Weights of a small transformer language model.
Size: 8 layers, width 640, 10 heads of 64, vocabulary 8192, 48.2M parameters.
Architecture: RMSNorm before and after each block, LayerScale.
Each number is 500 + 40 x the weight over its row's rms, rounded and kept within 0 to 999. Layers, rows and columns count from 0. Numbers have three digits each. The size before them is the row's rms in percent of the matrix's.

# down: layer 4 MLP down (transposed), 2560x640, rms 0.0334, rows 1275-1374, columns 576-639
# up: layer 4 MLP up, 2560x640, rms 0.0685, rows 1276-1375, columns 576-639
down1275 092:577481470521516581569457475554556479504533538465487495395579454506482574492556558487525487454528544545563547415518480479521455524451447464498519479544498529461568522506521522485571520453474547
up1276 097:494575444483427547552464468506501483513509485546574457492462502572536441487457440490549462521525431464504493517497529476456477514450517488487464540504500505499437534498491512504463459514460580
down1276 099:536519455474519525538509473479502598516426537550545537549497452497480451512577485530497452494504553524494444495532479513508554497469525468546483515468493536474492456405497485461479580507507518
up1277 092:501520554456495512506453501405444561501452514615503474483445482476551474490501507461524461495468482437534456498539527458450592495541484462514530560517512459456418530494505442511518473546483515
down1277 093:516579587523522516551487472499527496446512558545569452555498439491540482472479532519468474476520595437483528502521479482495532473514566447515503514473546447452424479492491543502517558504488565
up1278 100:436475479553552497479463533547406443513508483545486555486543442502502480543509448495561524482486550531448504495536455577511470487439531427497483527559525554543585461486508512418476542487538563
down1278 103:511508471373516504479518550439489453497456496496523554540485422507449451514494548486497540467530550502445548468522481487428547408540500462515465466496540481513529507506462465489494487476518478
up1279 089:530504452488501504485537484528478512460525580550537464508550519576471485466516517500506506437512531566446477475459516513506458556485469487463545524539542506552449463446516523478508528512481457
down1279 094:484414541558475526434500490560493454484577566489499511442495514489533481466500414508486463553505537516491485531537518627516535569505530475461451485483497522516481510505458504442420544561448462
up1280 097:508445472501539562451517488480457472487550536516530492550506530517485471551509529456503479471480496515554541466523524539482502469519488494548448528576528551520512430556482479510514522487536484
down1280 102:434479531486436474497505498483470401468535538549482510585523537477544549507540504499538521525497543503535482534564381478504497483483486440482512523544511507531521486513492560468425515483582493
up1281 102:491459545565481466520538559509486497529503539481553511463463482521443560510442528474493521472539561479494608509577519569480484536514397482542509522480497454503504524467537521543529496483525513
down1281 102:461482502574513556551467518476487477538475558482544506465435543517502398435429530487472457490506585463480483519553494476533515481573584382576524426530555448421482566545514438502464481503535493
up1282 092:558412436505493475503502535501441467527552585467487502497488527558500587456528456536486446484516419527453461519504507504470522556503509537495569489511402530452528455528533485513496446524462517
down1282 094:526522560488537522545555491472504519532483495536501533494539505541541427524484499452463510440495468509502483525454455541530457508491423491500496545463511503473535507556478559463504522449499448
up1283 101:469536452538511479529506470444491533453458524499458499515477511493479461473478535553470444492465419495501483483524458527519494404542531442472583494500552499591562484528512514508505538495514524
down1283 101:521493418522562542506494510532481494491553531431509478588567425567442470473501445462497400528475480489517410509473489470485480520539491482568493462504456473513455445511489507501445499515488529
up1284 117:470506535500466485604520513487485512532502542501533529438503497528462558515509499633539444553528509529506515571558507538499535484533450561577502464498543501539447541522545528484468409457490540
down1284 106:551426467519452501523472512493522534506450490479408533447480537528435538465499487570496417540550517535488578492529517489529481473528469489576486478430463490517504520445507497524474453510508631
up1285 104:569503457469501544567557481509523513566539473517506552531519493395503440470520505444450505471509517470508560507433452477517512419475447496457518494486502505535515541521538476536482516534540456
down1285 105:511482565529397498459502496532472535500465475530525507436561502472487437478461483493481514529452541517500473515484509534468492517532523480538470550561500516471500567445417507487487464516537539
up1286 107:494539480487458507544448514498531490485515477379579464465462449505514478472545522533500473521561457532546475479542463500486559492505570470486459434502477531487500547469432480448530404461522490
down1286 104:478543535525530486499501477509444428464438490509489532529417439548534504531566484506477551529507541575522502465447453489557540470474496506464524508484489448467458568540544500526506457471573536
up1287 108:491495475556514478469542476470491527489487474456512479541527520519521533526511480464507523483507514574360532515473513487500498467482493476485505474469475490511449442537435482458486590521458437
down1287 104:514544472512574476484508482546493502490461471487480475513488474521544568463567454498568473562507488530471549466566481430425414451439560568529529558564492454489482427542505534493536478539465524
up1288 098:524495494540453530529491509542521513527472491530471531414522496587602465504492470484522496454499549501456465453519522473466501464599508473545486526570493488518532536437491427465507436463386492
down1288 101:473406429481457506457487513524504509506496553458444447483530556500480535535512478538504540502488542471557489561515490490545504607477562485550493478544539479556502547482482522537544519457475478
up1289 104:498527513509518493553556447503499457512474596504495518461487498520492444514525488465434486479482510440466559511535445442465481519513464527454512484528489474506519545496531509474552546474490459
down1289 099:489394491424520475515587465506455494491486557522507509441484475539515440575454572585484432466495501473435543563580498452523489496491511494551483488529574557462537505515468536434572441534497483
up1290 105:447479502503513551491511455478507539568522503549465487536612522445464485507478544377477477486547473521503501477530501516419462464479422495401535509433553498553557538426482509477510566488462492
down1290 095:533540503416476444538461551475544516453459531558452476486547543449527523456546548464442541471472529537499512539475458551486491438483505561541426535447526618503550529519492487521511589403540469
up1291 097:552523510487541500552529407591521491587554507460510538430514517489489435447555512507473457499535453510444533536517498547479527475521523470502479454412463594498536498498473485538435558595457515
down1291 100:527503484433529481556467510425566444489547559494515502509517468552459476462421451453487558508503490508554517536571481520474453440494531458461503468508523607479551509468522523437529575524489486
up1292 106:545548507598515478528453536555556527507515529469468516479454423548540555582533538477537522566465506533484457515511501491490469461505454486495541511560448528475511522421473442528436533556507521
down1292 103:520449514454540520528456529512546461482495502573493510518520523510557534563430542494538538507514439500430507490562515538582509446501513519497479535491466508515415464465524464499525523491476479
up1293 103:525529555425561491427451538521540459459495505459538465468463468478526537444540508552519543481529386458496484521460552499504561523551509509460487493466446563514504496431485465461497541474561493
down1293 104:500528488466488502513484466547476498463499508452497484476546547487456504393482562528545548474499461504540451360471494474502478490493514494554458542544490495537483523548513467443427526477509538
up1294 103:442443496548497492478500497533472484464473538508503564408539487551429435525467631482504406493490503505519512491506427507425473545548458483491471510523521548511432501492483564436435473459473517
down1294 103:487460526464485471488501455527511565471471523543413479461465456539511518459521510525479532419436470524510571449555412486483469524501516517526435514493514526511515514456527465553546492538460477
up1295 106:511477542465494480487487456464469434471430519424469494470477442510483526564466525469545527510509426472586503490507494481429574471440518489419445572537504505483537546525522458499503523503514466
down1295 103:500450480493426502542539468509575449500531478532486478570460482536511492554470496475491505500486544490542532469420480497409499495455504525496464478539511506579502544503555505524504552521507497
up1296 100:529524486428516503452409477536492544495512483440524533520447506582461501563585514588528480538470515496439481482489497502526469534461478502488456488517510507478543530531526533534441420503520537
down1296 097:433525554523480491431493507481489473521509545555416496553435464495555494481471509444539463438438508582466510521518539529489455520481554482542490469518552419505436526468541560470447556487473544
up1297 103:464544452508467475494468413529531511500566382458528521458491499469497504523493507536547491525513470566468414537574532523457501474490502471565521441483513517457491499498437523498500517489518439
down1297 103:445485515577481542437463512509448519555484446587466518551519501521516440500557553504437476513459534516404557550565541538493517489484380465512566503496480504495489486480505487577492427565513491
up1298 101:496570507517497404548419510474501469450495482475473514487460513559460407528518495402487514511447526447517527568460429500505533534536470474534497439478447471437486487517487424464579461469480408
down1298 102:485463474518555572499553545494517490528582505495495498489468441465535465413547480478479485481460467456495476584430529602501497485483507420527519488558464512492428510522408453575443538531516523
up1299 093:503481582507469445480492472491527496414532493416482470576488568562451496443492522456480500467479493519478472528501558476534529498563488468481442506584559469459468510501496511502535545473585552
down1299 093:492472563443517490475484488542527461486448539488523508471464532548514467449446478465540433496550487484473483518511408464538446513540503475563502478545539455512519494524500546588494459560537562
up1300 100:469524564490513470518427512536502522444480497557501563469534537506520469435477517536497563546444539513513537550517512508492450534542431468503458472483522463536520493505481417541474466499525519
down1300 097:490488464501529540440526511487546464530558501515514461434429446456508480459484490517555509455556478501530533537514611467478508535549526528491481532489442571489461464504569567528461474503478493
up1301 101:516515502458516452448428481387524471469478467550500480495556493460510561446453513473501507532448550471538501527606461468537508507583477516475484450486521432602463526536543405476458490509439448
down1301 101:479549474494403507482550536527492542572455486445473507479564499455471476530526490536439528563462488469459538509493432527504526553502559568480508483474571453530522506480502470514476496456529553
up1302 104:430459505518464482482493503462409526501522493520588536517575428519539506473485476481445539439498518552485538512508526504503461413585398468532433463497531495514448512472506456468551530597420490
down1302 104:532528489533454493541496466576484516448507450532528447484546506505476500540533462539507544504500518589513411559490524437508523489497532488486526434526487487474490538488579562481486504441502538
up1303 099:491474484490464517531503484501473525434481609530406496458481510467518441512542486539544492589536551521561471483503533479530558481510529536490527539468472512504493491499525514589464454589514492
down1303 101:485444491455517453573527494501502487522489518461427505522484553514493482531469474513456502546478529488492509482543432534503570531534547497452555525533489458504455472555522472489568514487533493
up1304 095:482543520462484524527526491466555580523539503485475515469550524523561433487442428537505474503536475490493516468548580516442535569508476449506465503505564451491443494464477501490537457445476505
down1304 096:536523557513509487534489432463431462604516571520490523465501560495553566457552458520537465518517517492540526501523518503532488498521410460550466506503479529531529506492487487531444475474639508
up1305 101:468462457525526491471531439504451514470506509492462536475501466450519484466474502483532463524491509461424484575444524529509447462493461421522497483495471498512552449492559535526531469481401451
down1305 103:439470546466533441505449460412471561534527470455585550502510519514577495509512496420388519532536540497502548496487442482494494487489554509553480503502430503482478540523468508480494596466516555
up1306 093:488504538535493537511525522494511398506521482486504538524583490539526470502492520536513536462465530475554543540526482541503514503504504555484469462443505470477518516488448505491438396516478488
down1306 095:530559560537524500446487577484420510497476425456494499521493512516498528432473516517496548536535543555441453493496417573485485442543548492511427501439513543526576438424511437512498454454481508
up1307 086:474501508472442574577501519473496507552455536506579553402447486505453499546511496465518555484473493483522494532480486552574513548528474487547519492542429512508530468513442521515500529420532479
down1307 090:532566514484445521424527480462528458515440490583495486427505492443535521555507548503502456493474503484448554534438448536507446537529515498524545450526479490492471486479540496472504512431484445
up1308 097:485446503471468431512513445552468441488474518504543480508557500536463604458457538500519505438497480478516525491406497586513432484456495484486525423461523511479522549503506439455476509533496584
down1308 096:490522523499548512459492462484457535538487495495425546568548506496476494440476502528505522496445459599450486553457477508515475459537491509567452554508509521571519476507492525465505520499420453
up1309 094:502507432535483504520490507428492537429449517491572406471479481492464491432472438527467462486485471429479402503511411488450483476522511506438511505567537434489415499514520496528536495429461511
down1309 098:442493516493539508499498480511492561512536557486488481475536481441601465496538541438529494509510531460552520563556421485542503532623540459526534484511545549411515538498505401471457542465575532
up1310 099:530501494517563511563479445520519511533510505470492478574489467482454540495432440519483476487452475503505455446525445437527519495431512501552552454494441430424541566420432472495507475544473531
down1310 101:523564516464502545437532590479471459534534507483516564551498443446486539463500480588532542576454442479493522454509601524487466467481524503512512471450462469474534427410440488526441513539425502
up1311 104:521566525546450534520525466473419456495517526487534526567528526486511528474527488499465540401465534453542462465469453432504501530581505471497516481437487522513509402435542520405534482511514484
down1311 103:445423517475541448519460498477472517404568495476493512523487570551531534543517504443480521491516476505559534509523483443450523473502523500552500506518500481449464505473466516521485389485532441
up1312 093:435553559475514479508522514426416494492482500453482531537430531492522480525534420582463422532555542517555519533512570423534486481453540517553503509573500512458498560449546476472470502517453523
down1312 098:526522488521574549503581428522493547509486510491571546474587503474565480500482462475553563503497431492553523507524524490531493519551482428420461468537467450446460510492541572489485460558551489
up1313 099:489465491468468490489463452492497466535508536485494559465500520439484487473421585434541486514478508501496496550416492491570483461521575525454465479447454568541497511436487469524504557532470536
down1313 101:545431498536530510489440516455548472534425540543519526467529508489471542592462560576466454442512473516447494585479451526527468456474581504490482458531481461495433555499552534488577531465457504
up1314 094:530502411531515500539589451524457447488496551560531476490498447519494557538491568468474546481448518478435512552525509470482521537525513521461537425470521535524491478494517513497554511499494491
down1314 095:488466544558527468467486554520579481533581510504503473551463463520481477531511536479530493484457492478567444511514478483464503539398490526448533440508520477456491464562519536579443503534480449
up1315 098:521574537539509461506506547580464476480509529484534431518488489481505561485560456541466510579387447493490445385403516468432452473527530492472512456503500440471532485498598447509511554577496474
down1315 097:457507535446502516512502479532481504471543518493543432513470446541503449506495453496494534497485480565518437511590475521510472530488474502493465487488456509508553480500536488465505539505493478
up1316 106:486530475575542585561564605531532465475557447489506477526488563562583462493490560536493555512449450452564510521512516497567484439521419570467481543474513485492490482472494514493480463531555487
down1316 104:507487458560498490513557504508458492473536461470540498497512487496489513473493484543526561459427470490465508521501439501520474518590545482461476441555531493443456463461463496504459527525471468
up1317 097:520502446526498539549552472438515532525520479434506580458502453511485556467547464557513494453466532491488529526509605493568445551527433453480562533456531515443538526456532474590529525469492512
down1317 102:452567457470465506509438513476534565512536514505480629505476474485524440517531444453451489432559496544486550478501484478487445481499499481481515513509492534449504562557468464416489487522493550
up1318 100:442513504529512492477500515523520484482557502512412602547486455558479454455523517488480493504516500498482509517526529503480505506529529535526523564567542519528513478529405488561525472432516540
down1318 099:487524493529511504499514476518482490444520393492474485514580515500521529501450489558457488470487523425461481468490458522441506559469433511548552499529484555447535497501541494551505496444576434
up1319 105:417521546511543502478503479483517490568520472458477521430501477487451489483499482514442480454530545461532527503527547475507537525531480476517419500476542448469537530558492501466464485539516423
down1319 105:519465587460544469548579458472553511518525436524497478480474516515547560457526437563466600481573489507491428441454518410538615590463473508477443525478504492505499524481531464530433556526578461
up1320 099:538441540520462527504459513408551490503542467563506488531570487603521503474487477483479435546451562586487428518488528502473534507526566515497482480528434472484501443525538456468505503512498492
down1320 100:469550526529471488464465505529481437499404538485509465517528454457417495547491510542462556503492553549504515496465504468553442441510542553531532480541427539533526511520502482500512528501554552
up1321 110:578494530500435473495460505469537550439493532491427474504517429481501480476460449488434497485505444502486412481479453469495472546504512563539532503598515549481420490562532558605516443461530548
down1321 105:437512479376461475491542444482455478556535503466498549533523514495428470438487524485532581519525444515536519491454557531477535444428518514564505559449452505537608457526451515547474501477517459
up1322 098:449537483557461518476523441534559527489512465531504515566509484485508543507490489504406505518482572599450403431408453394485540394563491435461496513481546451482463483456556506520472481471574545
down1322 100:453464508488509513533484509508510471448511533534525550527531481424451552396448517447511490470398497501459519550534485464476572454518477471502480524513509561462488400490540506479522497492508515
up1323 098:432566552455458495478440547476547485572464486601474528496555483505424467454500538503447456535578480528507516509460554475534455540452516503512520490540517409454494463492497499495501533476459391
down1323 094:491516509493549482488487622548556482494570528519472498479468454459440561433548541556525464497482460530591443462521568505546467564527462453549561544533497428481481497538470579466462491533446481
up1324 095:505481526454580461510499502429535509490415477511469473512549557516517578553545557526525533527485509439534466495473565464489494491476454489545522472552460507485538526453466531523514487445413488
down1324 096:519493522481492552530465543459467470524478514488444478488543481446536521552501559531554508372575498520501550553490552455499519443475477498445518511546505552488480569483518528511503442465568441
up1325 107:502493454505508487525506525460465455520475503483558476495563467594457441526542584474474578424533506455477497434502565476518562499526474480546567508524477558509514512488556439507507552489529513
down1325 103:481485501564535531491534515450577540449467531506520505468455495478509509506510488540497541488514503523521449532573536526507491442485487529495538518555481462569462463434586614522450528477541518
up1326 093:482461513456469574542562454509523524486508448470546461525601552465482434533512508559452517536471593475500522477524507504478547504557459434511502542501494470489515511501530524546583478467449434
down1326 095:487388434492466406489512520443480516535533534523430453533416557507446434544477542532497485485458439478517474501507530456457474514429508498562514528517520487500497501464484515510501541547540509
up1327 100:513473508418523544433405513495530503437527523442517542472515556484481508603488533464471491560514511443482428552524497468588481524443484538536530465501517486435464494480417488569615545519465548
down1327 102:461463478496460551466458507462474477463463474484458477551418498478461502529507512513462472484493503438507483469588563478497431486519578485522435484396512529551470476485559497513508517530474537
up1328 100:524473530515528530508514554514485508517521524545446485519499566490545507479517547412562571493521456482458542549479446600500490469422474562466509542522441508483522487494546495523550488500546493
down1328 099:485530563456502483470502493421438481471506531502489453528495537562492427489486559537440592430494497501495461500551494474500510443448515477471458531492502474402469486506523479526542553496459468
up1329 090:517467470463467545475548514529538466536483462494536519516383501499512517499479472479459521525471501493508482445441489486521512497564505502436547518486493403458494492529447504525490506548501584
down1329 093:607503426529475468518447615511542449512473500530579570478439542496396448512463493458461537479461479543541495422488460466522524543433541436457433521540557546499476481409473471547530442516543479
up1330 092:403486494513434445518503500505408472502577534459470463529537409522474513502513518514543490452491520469468457457528578491473450541573535491573509452524530442492567477473497402508412483448497408
down1330 097:507489539439564500478546511475544490473495495488421498443538487562452529497468445486441567484488462484516532528560507491490416487542488474513414432497476457492544495465466522499561554562507459
up1331 085:549484455467503520489551479536485488511516559534497433411530490451473529505537466490523507440498468485539485550517540484529517512538424466459506497497537466522505501466491514509565467504520485
down1331 093:427479548495451470519413510454514569530514551507544667457563474513485468546527521517480458585453502531499515527466541561470559526455535503516488517564550532490470533556494507562523462486497486
up1332 106:567495545458459499509456550479471461434483576450438482519491433435507473513432549480543464414489451529448558492494511511460504508483500498522443444535437523462521472537510453570515498481494439
down1332 104:479439503528482498491516441435475511461504444464529480472461517476420501494519451423470461470502494457530460504524534478500486500504516446524565509486536486477479585470495438499471487447488409
up1333 093:498514539563457497505498523517427476452505516571452499428455481549446452469531458449540425520529577521428524500479541514398499439506502492527521527480473524514466466427410474403425460541463518
down1333 100:495550465451560567488499454505517506538526526479526533506484512516535509567452485560585485469481498525482489462569549438465508516533466509562528561463462480486513453473530461515491478489489508
up1334 133:470562479451510499452474456508447455522454489478534477421415517492472482505498467539501468567559565451530547524572530500480472514500539535434475429476551536469550503518493453427457578445494528
down1334 123:484507530443466561500490372477495511543464511501514395524473522485524450435572435570549494521489573433462448445504548453534431436484553495396473460528566520477509492428541431424445539472493518
up1335 096:562499553511424509530497535500536504451505491544510583507492465425496475477480462471550497464475465434471476507508464520480542489525484434559517600563473550482497515497544534526524528410481421
down1335 099:498495483494479510485545517548445498507591465504510497457477501528467561525460481465537534518479548519510486548529512523548493560492475494480540455549419476533480595472483537472496552559516361
up1336 099:538505547426460480493502538501486467474445467406374489531454479524496472456479494487562454484481423518485505532428404566518456470497433532484517446533572540453480520481478513424505520512468483
down1336 101:555512449485463531465481438544499425520512512473426472369502499502465516556548551436497556575565483498465504498516442555501547506423440506526418485495459455448503451487521413530488488557532521
up1337 100:502485470520543447484413571455528472502499495510476507492608465524469514495457528592497438439521482519512505501418517539541425491566446485539528460496496423521460511506534507482464505484459498
down1337 099:456499494477465521467498537499495470538472487528589473529487512420431495505474499494561469522519514482478539517532493504457454515443459509596589477513473449502442539517546507515402506472513508
up1338 101:530473449515535510459475519498534474409578505448523537536487535532545515514445593468481497556470575439512458467492546542500421527560573506533526496530559481511473511426479502466478458495525494
down1338 101:478456475425563550569497466527574504594592386491530445503508470467470480479522508391422510534501483474527489479513440509450483505543531489560455459506483604587544508496510567509475457454546524
up1339 082:520532503480560507556495512487417496525472568514558555506478537505456415500506467486459479439477525502486458473569471501496517524554481429512519479417414451541569543439506500560680498477514419
down1339 090:528509493551550527482526500471468471466531531530495567406447535543531558466530474535516462490494521502500584460439551428545418500472514548587479491486457501461475484484492517486534522474459484
up1340 102:507573474519550508561423552494455394496447547432529436439549463457526496439444458507482453434534497481445568485542468452486428478522441462506487480417511539517416497458566482545514487503521465
down1340 101:451489480510548396532555504465469470423585495533422518554526511470583493455439588548529476530445439533485513421541476473518505498454509494498503529570491532516519602491532550398524453516524504
up1341 102:414470470523470418504444498486522535506405533496495472515464437491563515476493539488553495566431497487523467456541421504495534449446508504528546518490493544447427487506455496517562490427532442
down1341 104:494461501503500522410478530439471499453491436442534524519482495535451468453466563513449551485452488469539522534526495516482518516525436520483557512473509484576542539583509519527498451492514497
up1342 097:504446470509490456543563503535550460503457445502483572455472442478447448462496484516477420504500534538494556474467464476470433494450482533483542526563506527588505462472489488522486501530517547
down1342 101:481515456466506536456457521463520453538517495519449512483476583456451480559498503478520551506462481495535488420493484415503512517460450509454522505520475443480423443438488548508492477501522492
up1343 114:519500435514554454419508541559498461504560516524488494523566451414504557510461558523479529468527463481395526499470519567479459506417460493546566516407498544493496559513552460499544545474496422
down1343 109:475513466523516505407434544479510500481470513515522442509442487403520545518505494511518530507571485524475507478463564505478394466450516537610529528461448454546461490518497529488542505494478448
up1344 088:512443561433490538410480529529596503478454447526551525482403425584534432522468540492448468465517509529494541518526499412533608514515484470478460502497463571488537453450493523533443578535480523
down1344 095:522503484494470493490501528421529536544479516511521530486477503534543482479518499513523524547445531481438468395493514576493519508519539554526540480514451574480500467433502534488440528509548538
up1345 093:540400570452478565495517534507488451535545458500524448511422536521464477481533501482442574557474530493519513443549542532469488504535523525591498528437518525408452504493498528542513543565464483
down1345 095:474521486443481509512472510504466546520565568478481472462564510474457460482480429482508500519549530466495531454567532476470514498546441496457398542530478453453599470542513506484465545534506514
up1346 104:486477488403587471518557513486484460406493499529530407506494411510524522499511482463510528572446456569477463523526566470509422504472478491515518522549580550502439544511525432524482457494415432
down1346 106:524471517472570499523511471473484496600514555429446440485511482500563541467501570489513506485494509514474520472491590529592464471470508502543452545470511474464516487455520471491505491463491536
up1347 098:594574485490500534561497531507577509514547472547508497501563520468486517531488422470493502517499473523492520494546520600469540563523533477440526532484463504527492535445422446495464497534489501
down1347 098:498497501479500514534515510490542526486560450496492581501475437444451455515550519495440455586462496527520514503491422467512463488475477541457497511476422438477510503507486455501490470472409511
up1348 094:503499491536548486553435543470535506475499507502481487562546499537511458503453466411449506489496481516539566523525489538505483518434502507486471485485466454551415433429403526466434445489492539
down1348 097:456503517515527580442439498459531473482525576475539455559494430557432509523538502540510454543475485433545487483496453536530445526548476491431517489537490484521473482506486474545509475495508544
up1349 101:560556465577504474626506558556521506509518461532535490563517405545462531576512529448485465468548463529455459544500483445486542499530404529524520475472480435524506525481548554397481510539456507
down1349 103:425489511490537497507502611488533508477591507513515559530512561534447506622453493500561531475520464507493540508504474508428561539473466572505490526536456472511475445506548526480460498497533494
up1350 114:514505467501463564473523508601504494551532476493459517510533512508491411446492533488424450474471487482485448496432543482484453437521526491529537506500431557472516507517521508478504476426490626
down1350 111:488463480481527468457426536493480487531440467517496495554546425516504556502537464526455492506530488514523456458484535517539529488590474522501483550465496498483499523492479468504456580522450502
up1351 100:598521434530538524576458521526452492456515415476580550480540412439519458490612492554516535513472489465452449570512521484515513512512565459487528538523475439548487431537453486540521512522453480
down1351 098:508428547560503458526444543498572462470546571549465485553525464472516526467615482493456596526591493484447504405482484544529466565503524531486401467558538550560555481483534539590476487525473481
up1352 097:536522451487513586488509483495520528555594489509509460517482521525484573483494485523445509468493530501524514476515439439539473513494450528462520518443546530521499487558518501479450467564508489
down1352 099:519490492469529500530473553440539460510494462462518456538525550471482498553547465466480475506520509482593493524538522527447553506424527443534569535489507496421527424561450482451477445435451551
up1353 105:489471507471513489485468535440493459461581470545501565539432549482498558441562507560513534499548531516497522530516487455508464535522556544446533453516525512507506515469530553467517418449503458
down1353 104:494516573484550494530484484471470501528488508556474538522510456522555540561507456483520450439463536568505536478592488484501515432490525483451492501452464560541510503487504479466475497496511563
up1354 104:530453461474525490498498527477497483535506515472522519486441464476468523452458465473507524495499517516469461455464607567495450560483481498486532492513481502479494562545521573525485510547509443
down1354 103:491412483509460542509558520489499489497477534476521462515480430491520522492513482443490479443491422536445577519460488425485495499532490509469539526461541551526550566456496513589485487533500434
up1355 104:524418443508507500433487499475485511535508468594523487427495518480498443524466464505580541467530442503503551519535466499506512459542471507556552553462476468459493533549498557447498480526450476
down1355 105:548513452455502509488538490599495483555507534575522517538494543560482512552467458530508439456506435445529449374420494505524568578543449476510493430483434446423512503463519499553461531494537486
up1356 105:518520482503421451519558500515522517531497490496587585554494421550426445487483536617492562517507466512491437417570488591472531462502492515448471521457525558537526433467503588561567455442563522
down1356 102:539486520518441505503566500506541442456473467429540462471521545512467566489444445518451438499476440527532497525563561541573470568509498499392535511493506484530484548436560503514487469441538538
up1357 103:492445504491549509511493507566519523496443552509525485499568535512441537502519496426555575451481502496467506508507514473516580543429452496546451497502479498517531464533511432527549382423475554
down1357 105:558523468537511496409460519542500481446533505559495562463533513490536471526513488492572419502534483466481405452498509484563452567425496460578594489509470538476524505555516488503555475472464492
up1358 109:433538524587507476541497571486487481560459408447535519472514456485477489471515520502424519457462490461537525514560479560562477523476503524561491436527491493464445475477519510519482518446496529
down1358 103:460552528503493497549563467553504488538513366519540527526534532454481468512507568435460558563422498438519454548475499519492526542470551486522503567539540440545424519441567486514550552515568563
up1359 104:471514452476489559434536508472467441509529534535545511473430453501491528471479492453510545517466461482489459468537540565432557491488481443519535474503400538498401479524482513512528469540372524
down1359 102:463476469573527477539524501436486528493585508446498502487534494488534526526516446522503480546480537487499478533537512538470507498547482498458552597535524459523520491501544465566609423538499426
up1360 101:546503536600506511436577591519556418519455471523493536496516494459532462599484463509532511492437533500450444485427524452508455478509461484498400524437484481500455504452485498497491478533518569
down1360 102:585479560459526492516455526454530489519465500502492553453502496504527518515570536605509496519470452541496493424433462474472521484491388426414506465503525486572426443492544436546482546486503448
up1361 101:437434589517563498472528516526543517458561438489455560466536580488456468425524514479525457546511578486471481474510553484507538568470387499537478481500516539458505435492551471496501585468515477
down1361 099:544529477476455515458480527488566548559432539570523508470442543448557424521518522513455475575486443460502492470551510553507455595507542525507506393517572525488555534496470477557482476451509430
up1362 106:529497477511495538493523537495552526512490522460494484499522479475458480544535514473514472531441533417518470503501493464423536524522486489492463413491439566555472499558503551516477484562466463
down1362 106:520484568495558483452496554547531491557435517465549498443503456503507407495470458488490475526475582467479500492481557536458573498522517517543448565524509504399550500472509480538422453408552553
up1363 104:508534460516536462494519516505556543517494567472520492511497491490522489440538533480481553505448433514572497445606508504479524486538513507442483499515490521524469502450481541557453587517509496
down1363 100:440499458501505474599522485533495550526508545478499539528566546536459417505501428494501488511521473479524513493516472471501555517525480453510447559559550478486508515522468575484472513514535496
up1364 099:487530459522469483467503457532503527462525474588494397491543505553513522544498554523474493515492414432465519484515462497557518459531449599426502463544554514539555410496455454538505477479502486
down1364 101:448623512525476591479544490506488517494472494517545508490491515493502483481455527534509470462516497604481442454507504485524473462506619464531489486511544567529500418446478567490462488502559476
up1365 101:480530493507564518458420463454513475545533560521559546518526486501479506518488508525466505541437503487465522548533502545505460445469429504427518444467481532513478460523470532504446503563510480
down1365 101:533453470507504482539447514428503551553468488504534443568422538511485508542479509432489540516459513514475536554475528526421502483424533456488408483491537548468519474533513463463494579551508476
up1366 108:492473508486527514489473531446579449498546520501589494491530542483530553509472566476533549528482518500499496528529434475457539464467469563496480502532469421479391428478450506523522520587523541
down1366 108:498515477440553487504467502493479509395510477564559503453580559444465549540528524514567472543521462477480477523498514456539449493571490519485544520526508425509430473492540515459437489547517493
up1367 105:463498467510477477543488548571608446564553515477558462526456505429511515510542482500454564521521508504529553448449507559523500443515442504558566511441508436490545504486494520467511541626449476
down1367 104:504544495487517405528435490503449526417479446433446532521528509504448462467607447458508514438527471453564503462470532475438487495510462455433557513475432438551518464539494461532441503569548526
up1368 111:484509507448526453571507491398420441487445495490557514509532473538546493538530437496508466506447441501579502426591502505452451460446497526499467490503533553485537445457563488534544478450489499
down1368 107:493484529427526422539512487439448532432501508546483489496524471471494498535393471515537555534481488545475546458521477576515468471471488452525511454487555484458519498499518554497521446494572563
up1369 103:492460549451487490446425441471470447513459472509525474476465504509485436556518547506448463502558460507476470482446482487481563514536443453567430565532505557502484507484470563536579524520509430
down1369 102:514430520422470476507591480445523555480479498513485491526496417481551451529423521564468458501457499462559517523473447395541511420393499553531507560559513525506442527580535524532551496514420515
up1370 097:485499567477485521482452518542534493496559563443530542444540419383365492547583513541530550441506468529479475500499553506449540598510524520374516538478468478521515470463522521524489490448559430
down1370 094:509491513469515488498513519505438461451517440455513497504493484457489497496547466542507418565522548478489477477550591475462462522456479478470520479577469484510498519535449526438461530511488488
up1371 101:543536500378526537539444499439405536475512565502493476424539472524496573437517525495459462509554473468493513552431505507499547470557483434497590578560521474501445509546548429560577460522509494
down1371 102:484516446476526455474537521482504465468434567510585489487502538424489523497475533442478479518490446478565493525430549556529427425516496511533516453516564570491488473499482483461496500561543501
up1372 097:534464549522494454513530567473481428515516552500496499525528450580442550535469464470539484449528542515518509456476527502515534483481466437428498517531504494532524428484457490549487541524509425
down1372 102:480558481534472488481585575462571464536514463474460496497468492503468520515575547519477398564488487531538473491499503576584530482428482455472450485555412435436487563457510467470599488520462508
up1373 096:552498509462466532512513459528494540491482566577517493510422514500528487425517464558470520465485591496479515425386448564500574503490584453486488471526465486499492532560543473543497462565495477
down1373 099:554503493493431511495455540460525488495500469480575511475563510513489496517555498453431508549449469528513537484427530435465533499489455441503526455451507512490489559427565548487413521481513500
up1374 103:448583504496443428553469527404511515521529426524497520497488529490487487479417517525545512454493503520477468551467488443515429500505507592426553429460474501606525484522461503442582504510428535
down1374 101:485509492463547532489529472537574582516433467447501544581510382514490468545504526508548463500515541502475508563500462578500559440531511485542480439530522471563555505521533487500444558567485529
up1375 109:482456482538526515547512452478484538502419504558561462528536503486492484500551487451535555443510479451467468515465515524462509484465416574527459580445449555477500499504508554512391603493526537